Weights of a small GPT-style language model, trained from scratch on English Wikipedia: 3521 steps.
Each number is 500 + 25 x the weight over its row's rms, rounded and kept within 0 to 999. Layers, rows and columns count from 0. Numbers have three digits each. The size before them is the row's rms in percent of the matrix's.

# layer 2 MLP up, 1024x256, rms 0.0838, rows 941-995, columns 0-127
096:483478499528485481507489472449474517474491520511557526478520509462508528466469497483506472465498485443503539535490439508485540509509535502505511488494492475511541495500546500518493479521512539516501466477478506447507497446519492498507471491521485528487453539461478490449521539513476542510485518533434527519528536506494492489494483494486545503442526475533485541495514471470487483547525
095:506478508503550546487550512488539460453483494445474444487516498493498496506476532510488536491492475542482486516519472539482506493498485455477502482505492533500501495479519544476497540528478512530534472540486452475486460487547498528519512517504511520485505483525441495465487492478487536514500482458471445475493516496517554547539518504494508525516486473487489498535473485485488489496518
102:517519474498514489527487490493505503509443480522477494452490526487520495490504494484529536484475541512517508508569501518495504509504513503497469502476486526492507477546501540497491500456483493523532506497460543493491488522477513523492542469512454504459490487470516456510506464478528495484515509510511532513542514482575477522513503524479453528532500473496528490497499500514506517483478
103:515492446519510465540456527524464507481532497454509488488489473529480478507516463481474481501528526470499518513552506489515490499533461496499488477486504486500513471503502493488480480481510506532528491501552523498492523522474491524462496469466487498531494512487475542519487515501479447495472452484490489515509512524570473481505477524514460493484491436517482485509518496513516479537489
105:487543466489513486569500521538499494442531497510473480486504525452438479483510506494508513460500478506498493527483505542519513508492461470478556475492482507495503491487520469520564509499503463463483489504527475517494501502505517456502532501472510501509516474563535484514480480462494508466506536466478512485448494491504569500519518491502495519493537457478485518543504493498513497516503
109:479504499467479476511522494511493479513485500451533498450491515497488501504496505523522453485531472503524532509518446484535490488548505501569526519490502501500529483495525480501491516484462511452501486490557522476487515521505529506522457508484520505480477530528509511512468523492502484475533483465459521525518540536480504500491531566502498487514493532468487535495537525512493459503587
104:506514519524488464472541513499450508505518471488462467504483518479475494509509562541534522530531509490528474488558510531494541512492525502496527531470509509513490501543490518511499501523508439465493495492525497550473498512501534529502501541488526469471544537502503551494494508461484542511465466497467502513432494466462516517509454509479507497493493519521491486510489494489496469484492
108:527529487536499518499494466539488507520538531489494500529458518498494522535461512537532488494536501455509520482511511533503512517523481505483486495535493453512490484424529496502542489541480479477504510497493503532474492490506526513503469541488485475469536495460534531504527507438513477488519513513525499496563549515509501440508552509458520447482551478482498532549516499488501511521500
106:458467535490509455503516511518495528499528512493507499566527485518501505506556483492513511508501532500536526530475442535486475475524513479508562492489473547490468490500450483522518450491498504467509479523511536504539522486527504518512482513516545473496517544547537483488512517453494503522530460480500501467500477505493485487477530509516517505467497488479476524526487503490474518573523
103:464453551502466522487506488519518533503524493516486570540518522499513484487469473516476495502507525503506501549478508489460475513496496492527496508485534502447513532518474525475513498506486537527531490535529514472543485475504530544521528525461510493493469446498501458444500502513466462448512527488517514474512490496533464482503466455463532520463524514528495507494500469503487423531491
110:537506511498495521521512480531514470508501476501545509474489548508483508553491472534525519522529557520482546534488534562465494527522460499523496519538506488510522478499469531484527540500460499535526490458534524493526508477479525506495515526499522472484511502515498520496493510481537473480510475528478499472539550507509554507500510502497505459543499454489515496538476523472515505506483
112:551487486546492471511492472473518480496515508483565535464503481461464499482512512506491459474515528513525512502531517479499515518511479479479507462509475497466515486458503502489463514510497487504506521503534506550519516516498488517461477493454504458511531492527529522508515499475506489481558560505539513509495503485518508484463487421526522518516498496445517512513539511485503472490496
097:476501530497530493486485473487517508463561507511501536494511466461501503502462453502494533514485531505486501482475466538494540528513507494471498465474507518462521486501486536509503506539488505484517502513495490501514525500533515461499479499512484480503519526484476513531486469489514509520530504521467517471487529477491503544525511491471498543520505524460496477533482522499531559530498
107:482481472508497483484526530553488513456525515495500503544489531531540536514468551499461513540517476457495484545494486503476479533497518493505531525536477451530511508496509511523488482509499494489485476522480491510491504447528486550499476510510500540469514494476499527495551519481491517520463507498497478478465461490498495515491535524438494487542487513475451518474458504479502491525506
105:516520459461480574538487539497539487476516507505485460483513419494507508499520515497489506505546491484509474536477509504489550512552510505529470453503513488483485488455508508480499518524498502499531507495499515531535473511520503541489566517533479485461508519495520530469475477469506506552488509488547499494479477479459501508481523502482525535499475490502512493521523523507490487517517
098:508472549529476490484471512510542520489522501511471479518505537495491482487529542508533497470534537496516486503474555557454470502451515489545512492509509477502484495519526485486524504546468557473482495490490492516504518526498523487513491485475541485497473526450516507480514489483495480526489487514501507464489499489510525529499529532517497472490561527476478534499480506512491494472487
107:479502552485489502487516505495543491503520489549478475500513493526533469485537481454504492527529482498485500467496507534471478497482492462481517491506550456478504560486480474457504469534531491524527553508480516493502537518560507489530460497494470520532478489503531487492463451476501515494533474483478524473488501494497519477487496474490512473515508540465477470510541481477558507493459
105:488465551471495542489495505510485522480535517515489498521475519532496525501493535514498543507500471529499483519480521551515473462491515519498490525496518518461507469531516486427543477536486485488508521481532493488516486520533512536495502507538506504473497472515443504489536488461525483497532508575506497488529489520476492470520525507516497503473552486497453553441440536530449476506457
092:451445499486483540495516511526495500494437488513480525495516482497534464511501526506521485540507474499516480486456475485507492462505485489489535513486505515474511471514530500499461512501498492484524527536515542518470507506556535553492441503468484506458528503504494506505516505481411501493513508539503508514491479523486495473490500507458513478545476515502524534499488527525518488511533
099:490530535470511484472502504511546485487487531465493429536472501496541489471476547557450516516515498486492540510496456482488544516486439474497494490526446478514516504494502498514532482532482479505534517513510524469512528486509504478512494522479495494490493461502527529479500500505441514480456517529510544439543501496541483459468529492517511534485537519482463512477486519451501502548473
100:463546475491513511492535449507499525441511477509556486536523529506491511480515492509551520500503513491482502523499459481536485485525478479453473481501483514516532496462490498505520497537538484494502467525517503521475485524490540454524509498503513510489438506478492495477491484505480460541536471495526550470532503463492521488532483480489494537518535451500542518498494517509510483519472
097:535548499517528490477490491545504491552518490460474510537485516524485483525504515495489528536528494493490488489497471500507468507515517525499503499473501509453502484482506478522546499532418542469448459527498525468486514526480511509494455495517550501487506502464579546548525506447508510525500495487529510523534489506514462465483523482517466509507500468447488491483468437514547508555466
097:450494483545520487456488522468550475500507511497502490527514486472543502485525472506490498500497481487485519509508511483521542550471475479514514481557473515451522503518466509487499498513494518508472513530476516473485487480471488483484489483471514507527474511514536503503478514510549513497527525449500443451545472549493498508519527469528519513496502513463472488487476505510487475506518
105:465501485505524511487484479472486532486515513496539502513526522483499464476478511531473509506510526463534504502505528515512515548469530457512495486491484515487493516479553440536532505497482522530484488487513501549523529468507548535516507481535551487486494510490497511484513473500498523486509483537483506509508532454524543502472534473508558515526520519500503539538475496485533509507526
100:545480502516530505494478495473479506495532482479488490501505469504479473530542507493496529552538525493504470506519463537518458510482455478470478493518538499553524511483513463469483461476510470535501496506495494536476528483520526494504534499500462542484511476474471480419502523500491495522464517489512514506501547527497493525498504497521475501500468531499519475529504505526512513488475
092:479491465516535494476514534477431479499521467516493496511484535484536477506484502511493521545534490481531493474497483548516524473449479533444486525483493494499517487514527524517497488525499491528503502540506485515521454476498483519490474500472493531557550482533469518486525431487498477514475466508522477498521503497502550485503477523507499512468506489510487472435478512506491491527487
105:497456487477533495454526513518524545465456507525482497477492482505521515529507472508520490508504519528511474506465533513454477537489532519499511508465485469526484472535525514514538488514521500467451546509535483520513509511520506502493505532461509502515467450511501463446504497522468527509557518484472490504465486485529499501506494526457488465483455548530466490512498473507489491540499
087:525481483508467440499458496508483480478469478485507539524496474524528477487518480495484498527484486485539482549513492450496505439484481505518435521537507470507481522522482512507500521522528471452509471514496507482521508487550481482508480533524511523511511490507481471511499538523493517548478473475504453551500505488500501480490516489495522531532489512465514451502481521516523511529488
101:501518532491488465506496463459471519495487497527509525480507522499497491522472477509502493513489515494517476512466446541501537506503483515490525518481528509504534512470510500455534506481526464532517510476464543466506472520484479477525508502493507499534526457516520468517512526461498519478540525467466562509485520506537487500558459479492489476471535498482523499479552482504537514473536
096:503516496496501509492508507525520492462481518475519487507516512502481584520447484504484495485527499498494498509532483539501565471493537499476498470506508510516515504509504531569516482544520521442504424494541497499489482479536518516489483516504509471483493515463500450500529506469521469498518478498494495479470537551486510495502486530477534473501487503530487516504498499486510496513515
099:566472499515506496511550532529437522519500557490491490451481521494521519470482478525511495496490456496532501509524537516490508471500524554496558517492500485494534532449489468513504510519488508528530514535490538525505495459520502523479465522509477466473497508516528481478503510467508438489526461501487474494463534490467510498554475493520487477496505509487495491524488514470509489474487
102:491475537491526501540495487464468485468504527525489496488514467527502512531523568474506523549503510505498515538537492502463519508500505543495510456475497462482468499528495535483501521497528499473478513503532505466485467506493502489537464503488519449501499481493542531506507459508503494438472554464484528517545516508532469487532533511499503454488477466511514469506478510495489523494510
107:465474489516504477525518529529506481520511498483512480499510520481474474516527524511509506543507544468533468525531446503489542532491513494499441504417488539487514462463494482502504503502461510535496453505535552497489482534521532468508504498503551518498523539494524509499474505491427489492503489485488527522489492522487543505495479509479515520508508509478463558503461506475522511507543
098:474522490520521532466511497485504505466505497543443471497489488448532447463526508489545495530474550516510509545479452528451477477500512487525477489521479511468548503501487503493450520519547500500485475500492537476462456464503528484504566516504502532461500509462475528475488462501524492489503484460470478456503484471505528553507501456506499507504533448553501471521506509476488499494512
108:507468496484457462490508510495484461488515510461530471559488518504509479465522478554487482472520513475491507542496474506560526544479460518519498494497509505507519480462508486515561537478472509537480499531503515480472499529477495490538510517522473527479504489555530496481467529474494481507457503507520512529506533464559495522494500518514520542505502527511521538473468515521460516454462
112:497473501493487523486501478497479479504535489440511480523490512501537541510503482546506511499538509526513521450476509479491475498534458497523513515545538509518498515523497496479556518474462534512523512487530479509489522504518505515503514495476524469475477488506501508536489511477532442507448495488485442503488522510510482502547532516508494521482503492536486491481503498474454510465539
101:522503553482507487499446505444496471517466494497504511503450459478495530485486490489514487476530508497537511476501506506502544510484499510526504487478501492489505489513502532516508478496478489495515442509493527513501494547540553505501577495509466429440512509518475497483517493468516488483505524522513491475465524530536482539460490491497485551508515511498488450489504546544496527510439
099:497497526538482491524519486441508497485516520517456465530478489522521508502481586534485450527505482477549497538464516505480469492482524499526505519488465488456500474488507493486493474515515498500486520505472471461527494529551490474522523535508504504509523480507443536515518493477486487468499534468511489465471477466502508478548509463490483526501546502511450509469479509487489483479465
102:478532522503538541502548462538520526509505470506491490480540520472488478485526508485500515463491513539466513492509528484545512491530445535485510477508476501458556512489498554501519497520520458542489492530492562500474534544473490503499493482534515477489469512547508497468508472505515466521507507515498500473475492538532511474551550497442458480519537499533531493461486504530509488504506
102:493504535505460515458479507521457465502526466525526466507454503483507537485501483516501493530528508498519505490530483502477453477497523514470522462505525531523438528473494489471511470475528487538474512540544481533483510456470513487500475486481494504511489449505466543459529475496473493442497494496505477510520528556505517495515510501494575502471470494508482482486497481518498484467456
100:480490545512543521477519509495482483521490504469500497501546513486475472503493495522468463536495504479503505470489513502525559536472505489494513486476481554475513454504469502505564500538516478542516499553475478481526497515512483499499531484521507477469478502498499479456489508489475539468543539481509498490537497482497506517471493550505498535485478561482462545495515465506492509508511
102:483501509492462513494492485508459481465526542501483486497473478509507501489527519459496463491509448556538508502490505505514509519508497511497508470516495467469521480469504483515506499504505504488563446446536503501508529481471498492509520488516478475486494455518495548468467504456506509472541513491524507508525498527515476475487481515463546512492489503447512482484473511452502504500505
098:517517501498547504514472525513475493508535472479460506525510506506513472512484473484474517496488478488476501473443494551458496506469534513489478495501516506508497447502487505499519491531502503491501504563502462472504498518480528515492487492532512507475496447501509461533499537451485512466526472542511520522535490513539502518536549532461491497514510498487497514470488543505466491545460
101:512474471482506489515499497468507495487505477527504502508512511527538494532507551496475479445501506517547476515456498466490503501488504514508449518472507530498532494546513515480533493539486519539488509430481525475501504488464509449460525493527492551478471494527481467510504433452480538496501492520487490513507538459493514515520491505498528520475510488478442473444515497515498545511492
096:552517527454511540471514509527545511543533475503523479530473551525506506498506497476459531521500491546493476507509520492533536456506497568519517453513471493469516502501493490484501484497481512552491498479504488494509478522487489515502451498543516482498514501525455530491460513530535512515497506480466539503535505497494471461498483508490454501512497492482472499499476471543505521486490
100:546483564495540475497537512457479513507488482517445513438503494484553496556526505499554531513495519478492518509496516470521490511476509513484510495521495476518515542533515498487512442503477521483498556499487514509505531469513487468457514497461499508484495481517492466469478504463486479478474503538521449445497516485482487508502510469555495514488475499522492500526528460493506494487525
097:522477491504536508513539496490486513467485439517490515525510491511471500491490495487481512570544485510478412480524459486515540509515505476516516512411513468456557545502488449490477455505544505548506486530505452471502517514482495497485538500494499502476489486547544572511506474516461537484488522465476513480495475525505469492516431463481505533480528505525512484485476538483494491475487
100:482521531511481497458539472484504501475490469508538492472514496476536476507516504552519472480539523503507498533507526451440473545538482543474471473510469512494495508498545513499483534518483483529519528536511450526550525478496488507455500513525496537495502492488536534453487505508469523496505510474478498487532520493474511515538497488522524498518496440488463496528469521437489512502478
110:529460537482500515489471479507529482517510493526519479480507519540524503464493469525455510524503519522516523514477564530513454475496485490454485482533498472474506487503531534486496494491491439507511512477457466505527502476510510485520443464460517507533479528532477526517516522502551508533484462469564502500468517506515494512514494513503500477485532481547494463458473498498514499477517
097:522524506496469510477469523504486486471525494477511463527493509486540493470546534525515516569423486519545520452499482521548481502513537476496503526481493522470526491466472486523544496516469527502527493494509517507491478565521516431505497491491506501434493486480510472485492493475489525504536501508499535522479509527481483559510459472491537488461481537492469492505540521542473522473472
107:518503479471501533490518495493496526496509522509492541462472484506527487496463524520488488476474478448534498497479538508491543490533557502525515536487528470452507462526511512516488505511483501437536506532482478547493489487486520508521458527476514463455463499493473474493504484485493469547501491486494480488483477539498564498535511520497505495496497471469482512493496560533518528551493
091:562495503438455515500437466482485504497513480472472479481483502458495502467530532533501483513475443465482515509545495525494489498499480528538537456495466497488467497474531499472511475500506467496483509482501559488488462520520528477484495495541508505486492532539480553478435464487491482498480476555506496555507496506497517466501502502512547471515570501499515480518496492462498532543489
099:483553485506488466472529521516482477502502485481510480525515517437490494552495504507498490516499484471501517515474477501512541529488458500512524515495500484488476491516521555498517472481515484478491446491523519496543486495508487517473489518510491499464471519523530513482487528483516509446488451486501510493514457464483502498489465495483533484502493487528537516495517515481500510519443
096:511510542516534521488496476452492482460488556484472465492497547560519510485498494515476495469459484505543548508505481545523531474446484525507481466508466513454516538523495536501454502482505478476508507507469507459519510501505503472482507474537477509495442485489488553458500568463485522478492520507518522506526507525558533489552496504517509467488504509533460509457521500442533505520472
098:547505505502517504460529467502478517507517558507475447496531541487518463540494478484530545483519548525463529490515499500490530513511477506488473508523477464505514522434461477493485493498533533466485570500520518532496559512510478520491496513484491486483479508543500525474524505521534483477480476521489505529517491492525507490500515491512524494510518526534492478519524471497486499515512
# layer 2 MLP down (transposed), 1024x256, rms 0.0529, rows 941-994, columns 0-127
099:536491489485544494491512517527487521540540494502524525516494522510477487471522505494472490503507486518482546498551498474480523453516476527540504494455501490528463506458476507487478479501499554467529555501524509522502511501494497540514512476489542500490477503512528545517494516539520524487499519486517480529545485502491485509501493512506466491500513518558496511507472476507520533499486
099:524527543457497479460512489459484489449501482484461517476502496527494460548537494537462481515486463510488506499545465459523508518514515481550522425470463461530546488512535506494542535515490505532488508532516505526458487491527506472491478518465494517501483499456496526509495522519475519500535491470502494497518481498467524491528529524517518500505479495457523523532467495473536456528472
082:526497538539522536467515501496496500453501515477473520570550451504519512501482520510476476502492490510495517470453507494461449511530512494525494517534482461464522474469517448489459491538489526486503513500541495495508509514531485486535501519490521479539512503477476506494499501544473507527472502529430485485510471516478493497485483490492507516501550503514474512467497522476504479525515
103:477486507513482490514522481484498510522531526520511517511498501506502523530490515493491474468492473475509450486467511481486515484524486527493510544460458479489486539487519521491514515459486507516474499471476498500478499525494514547513511479531551501456577488450489485465520492512471531500513515533517487446522500441480478495513509494455471500488512506512504510483507485488495553531517
101:492505489501537480493481512462524496441544491481513521480539532441452467524471516519484516473516516509538492513449468541507517482487518484536529518492520492547507475540454514499479454470478449473508498476512480521494475498446514490523495457488488521505508510506498503515473516499512528520503558472517511500456522482497503500532538460540456493427506493484486484498554500450518539510477
086:486498534503476544510479533522473484510522485478497483453490518492510501490500492486517505511504490483548502472469499521495491484481450465463490535539536527457508518510545492491495478491514520469506502494523502487541519512496510502464547509469500535480498493485504494534483479470502496467491507439492487513500559503515468537551533516537489533496502550490518506460493495535521528514491
092:519486489482552503497498481479515487469526506512506468510517506487492491531494486505475497467465457505515458494518493494513516486479505447519486463538525476491530486522537498492481520475514506429457486484519507491509513503528498532535500456501481489489515502502497479518471494485548476490505491434482456496492481536526498490463521498526469540478507468546546496520510524486500513570561
099:531489502472481498504476491532499467497512542493532470508484493480483531532478539534479476484457510552491513479523556447486501531491526535495472495493516533520476491481497514481545481477466543473494505498513527600499533550507510474536505516494479480512494493485484436527519527557510540481501535522507507494487480483467497458500505467500495486520501492520476549477474481550559497497490
097:521516484488467479540532456476521480520540485496494498492486517475491447479503505498535484499500498516492457561474462515497484473500513537489524521500478514505476483514505513510491486510521514471514477485512522502500488513508485478488478518508475544502510536527531510535450513504509491485506469489470474462471507490488531501505508482542501501524462511476518482530529505519519462562524
101:543520496472447519496502438521522505541481496500479483504503492536517453504460493544482496456473472487499512531505499499501518474497490543483443532457498520516502530502492507475529486474433509511501520536514481540495503473485535536509477493454512513512480484491444511474458499489522501524460497469489497493494557499477505551522469492506511480478522487521457502477512520551512501502508
107:479515490470487513528514462496515526474479532533477471498496491502486530491482517525538487507493497528475515527510496488504486496515459527477496507451509530518515498516485486479525491550552499531467477513519502523504504504518534461514501505514529526502454476528474484476546525494494438515471519481476509527487520501483557540477535493506519567523516507510493470504508538546545478466495
103:482462532571522470486520495501524539498458488480513504498475504542496496537542481481514552473482528462483509524527490510525498458502541520483493514542528483506499517519527499534484480515491513527521508488524489542465510491529444555507482428478477479493503488533495563519490494486502540524479478479511524555462480537473507461519487514501485509521465553501517491498503503508516509499452
084:500500470535553465492465521520475466532500494507488491533522482527479499512507520481509537504493549537399547486527561470500516501493497465550537497491502517513459529531474470496507494509517520472506496527499511539523493490477487514530488528486507489496482472509490500473446481541493497513454518541489451508485509511517542495497521480474538489473513504483456532479516497477469503528489
093:500501509496502516496525531478502473478502496521538478472488535511456480513533468504502469498511486496517495468465563512518506498564507487503565524508479491519515517492496458504543515526569448469534476516511487486490505538510543535544514493484485524492519497525476473472499499500510458510500544534452525496535528488512507462508510455478464519478529529491476508527518511486481475500499
092:526489469495498493485470449483525482482475520513515470469549517474475488496483470540501513514515519498488479482491490471498471534486476495480469473503450509531482487568530502490524477487502484512517547518515495534497482546550502512492523495453523463453478512491516507534534453485537468528528495519481524500524480468507490482523509499479460518495506518485485520462508477548520490538562
095:500497475495482482555541487494482530487511488516464540517510501477478468528462509496538540532519517487502492473502530515486553472507540519489477478490499507492460481439491544490505480483530499489511508508474530450503509488533478458518489512497489484459498530491509500505476493503497531527482536521477515489478526507497507493498476508477491506497507507497487513497483514468457542455498
079:524526531483484491476490545483487473498539484503503521500530509463487491487550477534515467510515524528459492475491545503462455531465560516505507467505491561534508472496512492476495503498504492474470457448500527504477527500531490513495487465467506500525486539515521514521530532508513512537488558499515541491512511434470436479517493487538475492494491490533458485524458531502529486517496
101:480503470503497506518517517494469477483475476461509481479507513418518509528460557494510493499526518515501489508508531494495461538488497519511490499502528473513521465494516506541452454485526544503501486513521434500528538488474450480453481500498466505530447493477484525482534542466508530514444525513532491523511470550503465491476495492521549473488477497487531480485494502505468533475511
102:491455512464546487504540511482455486498504493444469504544456534471515519491559534501532490488496481486490470495479525473514463461530480504492506517542529463512472482537516515502517475488557536473497508494464453466470507563491481467479501489512503450472494524506473483503484521452446452510473526508506480537479516525502511516529459454542524482480490493511530510523517529505461517539495
095:527532500523483548477508535465481482490532484502510489511484479510484524442475529514500531515523540500537484503526505502552501549470452494471532461491534505462483547476499496488496468509512467545539512566466482547486515476510499526507485507517500475503488493515457502520516471457527514532522503483477504526526497500498519449523497516501475511469439487502521499516505511513521494465540
098:481509520507496519510541572512514501498497556505459453535514495490515492490474474528517510518520478485511533491501512504488484470499469507478477561491494484549504459504503519506528489508526502522520478489470527506519542506502488499481478490488480483554520483522502517491515528482526475464523488496492510492506526493475491468491486524493508488475517482458526480486505476448530521530522
101:500512483522501493505559489480485450491483527492570522538518477517506513437486491525490475507501503541497480511488548481433512489525474524451522553525512491481519496466532476514525528472539534499453520494520523483453491516489477534527487528478466536522479485518495488517496532486466505509538497493526528524486503524497498492527481522502497515512471525500496522483527487512506537492554
105:459495547488531494514500507496545481494487512484524493482494498480499490505531463538472520519486515514479487494515530448492507497498490520507504502504530517493458508515491460506471505471512508533498542494470509531488490506513488507531524480524520487525490456485497530522557514512531526516444476448513535491485481581505468474494509489538512534485500529542499503511499517493506536518524
102:484486506544463505536490467484473525503517518478473476475527534481514470535540463503495484520513550504491517522516529516451527505549497467474515510463524536520511512487529506527500502527521479484508439522520500519529515528480534526504452477485503508496487532480561462495558547517506503530499518471512511507529492476512516537487488483479512548480489462476510509486511514511461496533516
090:494526538521515420528460488566515475492508483500514490503467498492561506518496514486491438486477501562518516527488472481508546540497476482524545560496493478482511508484512520508467499487523492492479532471520495479531508510514506487478520486492515521514488496536514486486502547526491514506516479496506537512495501478526481520525482496542480526483460487476513529518483485493495479484514
093:541511530515481507541508496493534523494526490501519492518474531482507513450465486477509485497510476520504485464504484477467519497505500497500506539515510494448493524516511537500487501517527557485511501514542483502504563528496532509496494537542487521485538504508520470476521584486468514500507506493491501504505463515438521497502511512519468481458524514533535503501496483481520483492537
101:508503485500492480527500512511509574498487527446475512523476494529451484492509496489501519485501503463524498474516519461504489512548544470515523515473494552539506468526486581508495477508481505470514496480493504530515529493447529493457522526518509507512470497524484495512528513541488526513526492492531504526452526475493509499523521514466503505498460476476486480478497498535481513540489
080:519539545490522474490558497506490543505477493473466540528518485503504492508478556463489535469516461518517488519480459515503473506498526508504506496506501513516484519507494524505521523537483522515483512479490540490490452484504543504498498471467543496487459501492507481513492469550543511508471470469485545522456503512520519507453509514477532473463501484553481534475511473491489486516496
094:494490492486521542505522511473484472485508505522560532492521456513510517497471488460501535477537491476530479514540518487526481516485487495550472475500503523498517494512480474534427500537526461484474530497539508522492568511531523541475521510513511503464548532493510503465485470506479564476485497526498517519486470447533492520479525479506515504529496465447506528462493539495484531476504
097:535512510519486476521518552512478510495499495479538496478511527469498518490544506512484500512502543518488512448517465510505479484491491554497491530510480512498457517479470497498521539523484464533492502538550465483503488453454530515523465468497479498507480453431513524507479453499478507520511496475500489505494488517460487514507475519501472486496492526491479504497503478492527472495505
098:503502464531526506487473512534507436510496468485464497534534487473516486484501486515466517462505506517509483486482506484509485512530467540479492488519517495538475518458462530470508478474496507481543468546513537543516487478482516499512497497494548512487494527502505513485494513519494534533521562487459488524504502491504506510495467522526510467494503485474500496493448469529564520495496
105:520502507532482556495484468464509561481511496516477508515497525443512533472484530506505481507510501487487507545507496492525498480500495521541484498499521494511480524471459493485534490483491523480535549536539489495475506550470496454521493495486508519532536439509464545513499522540469511483498522496455502505504486481421526469485453488502511512509503478489518494493496505486514461509500
085:508506524512492474518476482492519517524517475489553517532464474480503477503505509520483547530500528509502513496478466509502501429480508527537476512581520506523506465509538490479520474475533494474469489496489520498497518563560480460487475475528523488472508509485523519455474445446499506478532515492490503502514517498528464495503495506509440492500517513484473530530501524503508501519493
094:456528515542494518529524496495507514521490524517494483500524512462468467478501504505479509490510501465515488476508510464486539479501499528525509525532518496491482468463499495520443505536513531461523479424506479537518530489526514513519526495545528496489535514550482495480504548514455506514506483454454476522515481550478471504509501544503482457498461494527542490472459500540485475470505
111:519499493468512509507495556466537513466557514434504485511547513537510494485513488509523482500492504519446510476520487478540548548537516529498483440469480458522499510514473543538541522480464473499477567502495463461476494498503460494525491516543517476534530512485473512525463490517525508503486472530494514498526523492538483548495474490516527510493504512516529472470507508540514536481472
117:504440489466479512496500525542482523475486510515531492509539471542499520483522521473498503487517514453531469492538436493496513511532541555475529457492487540499517540506486433520492534474517457504527520530531548489516531534489481468546477496463533483499476488497443501481486488492535488489532494509483504503538503502487468469530478509503477518474523488504491493493504494497501527450512
108:508527498467530511498473500491531501505468541506507505523436495486501477500502467468474536509491542547479475482522486493463473491484464464507512529524477434509476483475526482510483513526485497500484505520500488523509528526502505500495489458548488491496464540520518452477501523488497462512467475468517478482483495509464478536522506543520477506508497532482509484491444453509507493500539
088:477466526493515474532468471490475523483511546487469448460504473479484535467550481505499553485492483510491475520537494489480496518459509511537491508511495476474476437477480497454543518515462507492471500434502497497526487492501510520503525558550451516536478533533486502485539520438559469478456541505476537532475464505521490499501486505491509487475493511518531506469486526549496502468518
096:485462515450455480482505510547504511501475459467476512500482517518524489531518528501482471488501523447516490547488499502506477490499502498535507442496498459527492510507446510485486492494507501476515511455470461437551521525486505542529499519506490500517483516520504497477461495514531497499470476563488528543415505516490459539453485519502508458494530489474526589456485494504521487487519
098:502529538490525511507529498490512480486473508502528525534497507511476434506461446503502478505532482509532462475467509522521546495543502492538487471503498487490501523508452499474503463482478553472468498468500530517504540475493480500529479516475539548441509558488468480499517527517484533490514533534457494455495479487469513460458526457526499478528453525540500510466498496491516512479473
096:531465530485528514492518494466475519503516464438495477486455499497492521524454486503469507505553498508492450517492484485504503518512503489498480527483481519484468524510520501517494505527492525519461540501518478567528485549542473556495462501496492505451545500460486477516521513516482539471458483505474544527544525497501514497474493495478485528498510516493478529482511485508475521477530
110:504512505516500480498501503501495506493489516452516493488487481511533503518531540508536509500520465546476500515501455476493506474545534487476505520480495473499544489499460542520508488530484550462517503460490484487489521436503454456527497486514477511507463504481511533505462535534545492477525505492505511502536482495487476516487518468525494495498490562535487454471492479519487569498519
108:477497453550531487542463462506513502494471498452504488550478471548494455484557526518475502508497522528464496504496503518465512472490457475489469549516515506522519472489472520484459473504500526435547466489498489475472489508486475524489475514507517499494467501498519502483496528530489512481539476444519531455515458533512496488450480504481504503495537529493472466508503508509508506486509
094:518547507497466502517522516519489472466476484490493489537491499489530522525520467537451510536495523522502467501522493481501528487511518507503507530513520493468503495526471524514521453529507546489500508468512517542519507521500504515500501502504529504531504485467499489491495492532492479498487459436521489499497468520499477518486484492522483542492518482523496497494499519475499511529530
089:476501531528496460502468499528513501520493520483510484511528475494497477523500505518488481477514514530514500495515538540472509447496524498490463547474503473476527500463479461541503474493503475446496479504496501510532486487489490516533475491494483488471464483522516497505532491491531507468509498510567482470497539491520500554505483498556466496487537478548475526481469519499482493486460
107:493463476523490463505435473537485520491503518502471478545510515502494501458508498487471456519531504513496512457457512462495504443521499527509505476536528457579516484472517503510507472504541500510519516463538470533478508464519494488531499512499527490515528507521512532508493453508408524514502505492465519489536513524506503478520497466480489463493497488484516520526508466492515501525507
110:485518496490496480501518464499483456501488523495518528487502546418514563493529442486544486508500484479467552503484519510526492530517545482492466481533454511471491487504477504537553525465522481480497492552517521498514465498523506497465545491488499473518459536487501457506522527479515479488465446483503531501512508482520505553502558497485518472511505489507502506498506533543504442503546
086:474484501515471468521494507508494500483510503500501481492525477496470545500522512539524457520501561485500527517491489510502550484513498510522469509498519505546446482443485489508522526505525497504527488482512519502504469541525493535528521442474494531502459452521490474533498524491534500488531522491480468536536513520521499513492542518500510489477432501526530509477489461509518509493450
116:497469522512486504486493477467524548494476489482527503547501459495488497472503475546501465486490471550499471448488470500519492475521530501479543488478538493496485514513480459495464483492467530511465515521540523506476513508519538485511480505485508549457541527516489483519520500561540523520509530502467473465502472527472508477482524465484489477552505551494542522526501550538496494466495
087:528490567505510473507513534497524522467491493530508464469463533506482574452505516505477479519519508508529501477519536485524517452523485490509508474567499488509496491466497513523481502496450511496418504501544540485540498508540522487480481503536528505492489489465507519507502495469499527485453501455518475504490526494489489495527473494481491496498519499488521471484501483497484517537502
099:474506484481501458515505490500510485506495514537502506516501498495491531486513478476480526555543513511489488516500471535527500503518481491506487517574464541479456526499484496504545491495495538458535495515495500512519528517523523532482515517498505483501512469491462501536509521503488489526535505495530515521497574481526490550517458488516536477509516563489506538472464514499467495461511
096:429481496498457514548488501515518524468465511499505516496494450488487485534470494528515513454519501481512491477463476527498463475550505491481519512563536520515530483463502503517483516512506524509489480488462495525481457447530448475523473465541515487493562510510499511518529464481482524495541494508556531480525507492516499513508480452502462501488495542470510507525499534496510512461490
098:511510521468529438505500533461513484504536570508513465507506505510483544525497509455545492477520511512448502527503516533501483513517486557472484523494491506542509531506495476476514500491483465470501509542519466467526463485470503515505539496483493502493521486552538492470507492525509498518488494472533486490485487463514525485559482480495525513497530575518537519514505514494537462504499
090:536497547537519493507510497507503460522501476503496498468506505446514545469506497508495503505517527526493470465512517523440518485468492496469485506458510492501501473488506500481454518482519503511482526519463533495461506502493513500490516528498484489474541526501490509493526515486492513529535509483476519462503515498486525523477504508468520497458475525466459502492497522540470498466492